config.toml
num_hidden_layers = 15
hidden_size = 1024
num_attention_heads = 16
num_key_value_heads = 16
head_dim = 64
intermediate_size = 4096
vocab_size = 12000
hidden_act = "tanh_gelu"
norm = "rmsnorm"
norm_place = "pre"
norm_eps = 1e-05
positions = "learned"
qk_norm = false
attn_scale = 0.125
bias = "all"
tie_word_embeddings = false
parallel_block = false
init = "normal"
init_std_qkv = 0.0161
init_std_o = 0.00294
init_std_up = 0.0161
init_std_down = 0.00294
optimizer = "muon"
learning_rate = 0.00767
lr_mult_o = 2.0
lr_mult_down = 1.5
beta1 = 0.9
lr_head = 0.00394
max_grad_norm = 1.0
warmup_steps = 200
schedule = "wsd"
decay_fraction = 1.0
decay_shape = "linear"
final_lr_fraction = 0.05
batch_tokens = [32768, 65536, 98304]
max_seq_len = 2048
doc_mask = true
train_tokens = 746000000
max_steps = 11866
dataset = "wikipedia_en"
Each number is 128 + 32 x the weight over its row's rms, rounded and kept within 0 to 255. Layers, rows and columns count from 0. Numbers have three digits each. The size before them is the row's rms in percent of the matrix's.

# layer 6 MLP down (transposed), 4096x1024, rms 0.0488, rows 2996-3037, columns 512-543
124:084116076112139121128178112144143157134071160130130116131189135159153134143156103139200161127166
113:157124154078086159123178160115120130098129126147162126098178125131131164094121131119134081110150
137:110037192084112184148170131114147113096146117161085136134174161103172118099101125130116160080125
086:133153145149167122145119112165108125103145084100087118072130169082090147099119130168175122149114
094:139152126090081123109122120111114138138187102105148113161155142131143187153152146195116120106107
114:118176077119101151063186141183159126161086099135153120095202140120155100091113093147162128077112
079:175093119125157114117106153112128099144138189126137114162163144054146126150083157098106182163143
142:180110116120090149095170138117185134146161139192075128053132119089129165088136098172195191161120
071:149138149079107165105129160129086088108128112119090108122123130123124154140087106148144149127118
119:145182127117101132163214132080126109152110198109121111118122155134161119182115184150167159136149
155:045107129081095125134124105159160110120137069154108114155150115101118148147133120141130128171121
047:134156126098086148131137123180150127184113085072138155109146109119110170092069122133123139219168
063:098141123180139093115159134129147174170180125121178129085105156105143121150150149078190101141122
125:129145137118157105118132209221113160121142121121078107156132159164188135188147136198202073102145
136:061165093095151188100110128192116107172087129129195192129070170127112108105085184150148121105095
102:125136144148167128070158133136199084110129129127150143085100116139088087129123185119090085177207
065:129140151124114176174111094120088194151183099125170119140146114149111179148164102150161150183101
072:115098141192139138092109131093113139125140080191159155068105131077098137149170120126147132108078
118:180140091126175150122119115155100099121105156123151091104085167153112129126121157109110170121137
076:213111134160104092153137064092155130135118132072073129069127116166146149127143092158090097092138
101:140129095163139132175141108140140105155131168105143130110135198133168161133139184113139170035138
120:174108156197151136119128149131082145170147113078098045100134176154125181082106124144061156158107
037:148119153146157107161115120149087098188085154118114098154159101107145162147059139113152156162158
088:119124113136060153126082148100091134150048100118120130121083124122147137120083107146138208145104
124:145097112142069082129120121162089188175133100129130137116122115141125105132119152134141112142166
099:108130129126137119147144044106082131123132100112108083099070107076094109072132129102171140073137
065:121132113149125147159153118078100110154099086116079163155126174084102093123169148128107165149185
114:163112119096170152109163130116110107132140123107138137095089103103116167202162073193132175139109
085:134127137151163170159206076176122180158122162138145112186142145169052143138111087119171172109098
090:117091211140156140149142162140154094120108145128105112133111151135132143113095118115111171115131
121:144086159128106041120107166103142155145190159098102177187125124177124054139162084079172165122124
141:169088142083143075110138128168110116110125172113139139112126200169165167160097215085142176117140
114:122147146079164105125161151197140115175126157131145155110133085077122104131132129158082173192164
122:121078126060165158152142101116172122101197090123148109156139149111168113163190151095124143094187
054:001125136090127087067143129163090103222119093098127134088117114146153136109086164156107166125119
089:193165151118086148093120079155087209212149108157089078123120122183179147149159137175112087126106
103:152167130082129106133152164155124102125125118141097154129099138141131130075095174138117147136105
112:105148086092117137183161125054139042098151100177138116095151132106133150129120093130119138120166
125:153129066123127159081121114090185110111175126146172110162128122124111070114090176133151177127114
066:166102075109184153178128136142155140168118119122136127070154105164095136164110148091098110093113
098:101149074099134120091105125102153138150203083129113125116152139140136139177094127169074157086119
140:116088135108101146134090137201098127111126167116108125149130060084111157160138134151120072101177
# layer 6 MLP up, 4096x1024, rms 0.0636, rows 2997-3037, columns 512-543
103:115154148097098134137093107185150120131102149172148125088160149143147128174065115123151204105115
123:143133145171135088140099120161132125090097140093148103172119096175160180074132123070154126131081
079:169164143097133148128112145099127106087154133121089097114128088093081105118134138157134134111171
093:141097132160121165118161131142127152115059143113154145152134146169111127106096137122173127133170
108:108141195137097186110149070170196131111097137101101096158188130162098177130069114152133138087093
085:097060103157121131150127097119131197136127097142114148075113089221115105123158059140118105077055
146:133063113103163098135088112141161141129165181107131138088135117135145081198065183095087131123131
071:128144075097108069148123181108126103149127109132140099062128081127100150191090169137144197090162
120:144123128180130050115088119172178122137173192109087091115081133106113186078130118101127072146098
157:110144102172156134196142112108115131179136141083126135091075135183158074189165096106105176105107
052:166128162141174097061113086112114165097127177143119123190136135181116142122120131125151044131117
066:094174137131179119089047160167122141099106142086153107165135115141085087159135090113143126163090
126:153142121178105189111078174094180098162107158092125123168145100116134146125145099136128168172118
134:126100125122143130162151118128106067117155167103119103134119132157095107135148135108115169158081
108:133103130134096136131149181162096114130161132120162139157116084116128138112121116107129144073142
067:150117164152140126149142113155163077148106115157106125079096164134108166127118148097111119193184
072:145184176065122058123151079146153122164084120100132086164140100115100085072043156155187156164115
119:076112123162130154104152166073134146086080117120121127126221067090119131108128146118126087138153
076:121129141131184190082063142171077148168112129159147175159128122071107118138091106092139092152115
099:140134118114084114149087158106084150115131093143153134108202161129135151148103135114087175184118
112:081154141086106139159161126147150200145129168168124093163172145135135084059080158156160100158086
040:175169111133153080150150113146166092166049163135034076136152153128138164126133159126125122138118
088:133198098170162095083151215154164119121166149126131095157114142163147139110111083067135069184146
122:144170116145171159128131141132138095145116132149099107099102145107071053114127115124146168131134
100:091118110103154206116113124172196151146089172116148138148137140140173152174179159112133111151139
069:152186113123146087140146119135168139075151170115107132105102075188126163116108105146146130054102
110:126148169165140127121098078158080122133092190137132092129096168140146093136099174109136114056165
084:095089055185160141164180120136137161117120061131159123150120134124071151135116122167101109129143
087:059108178133139111117121137129137102118059130036113074152142111069197120067155165112143128145107
130:100131139156096193059117120149116121089135101141140072107098172107163157098112146123171128127110
113:191146120065168064156151163141123068150127174112126124083084095126191140175092185092106134143129
114:096141114152104147067084090139079161137120149204184159151142085138142109129160145084170082120074
118:109172142164088146071131145098154118120090110112159123144111139141058080125114087129149157151058
059:229149155180126132158126152072174160087093167143119085167131175170130163140124097100154097104126
090:098086187113150102140107083129102087130124106099134179101148172107132108131151052105128135093110
106:073073124086121123111134113141108109153087143115143160122114049077164111114117158128098141191127
116:110115138185157036152142094100108130120108154184189103073183087149107134158160128091199159114106
119:087106063091159121108120114157122161180093134110116150117144142115150098069126146121157129075115
070:121134119137156103078123116124078159077121137130119131160132162186128136129104103143168148120131
107:126076179114117168180144093134111116119044097090163120133060145172111155111129092082154101133104
130:149136150179147143121152114132250137119203070125160183176123143151115121081029148154125138125104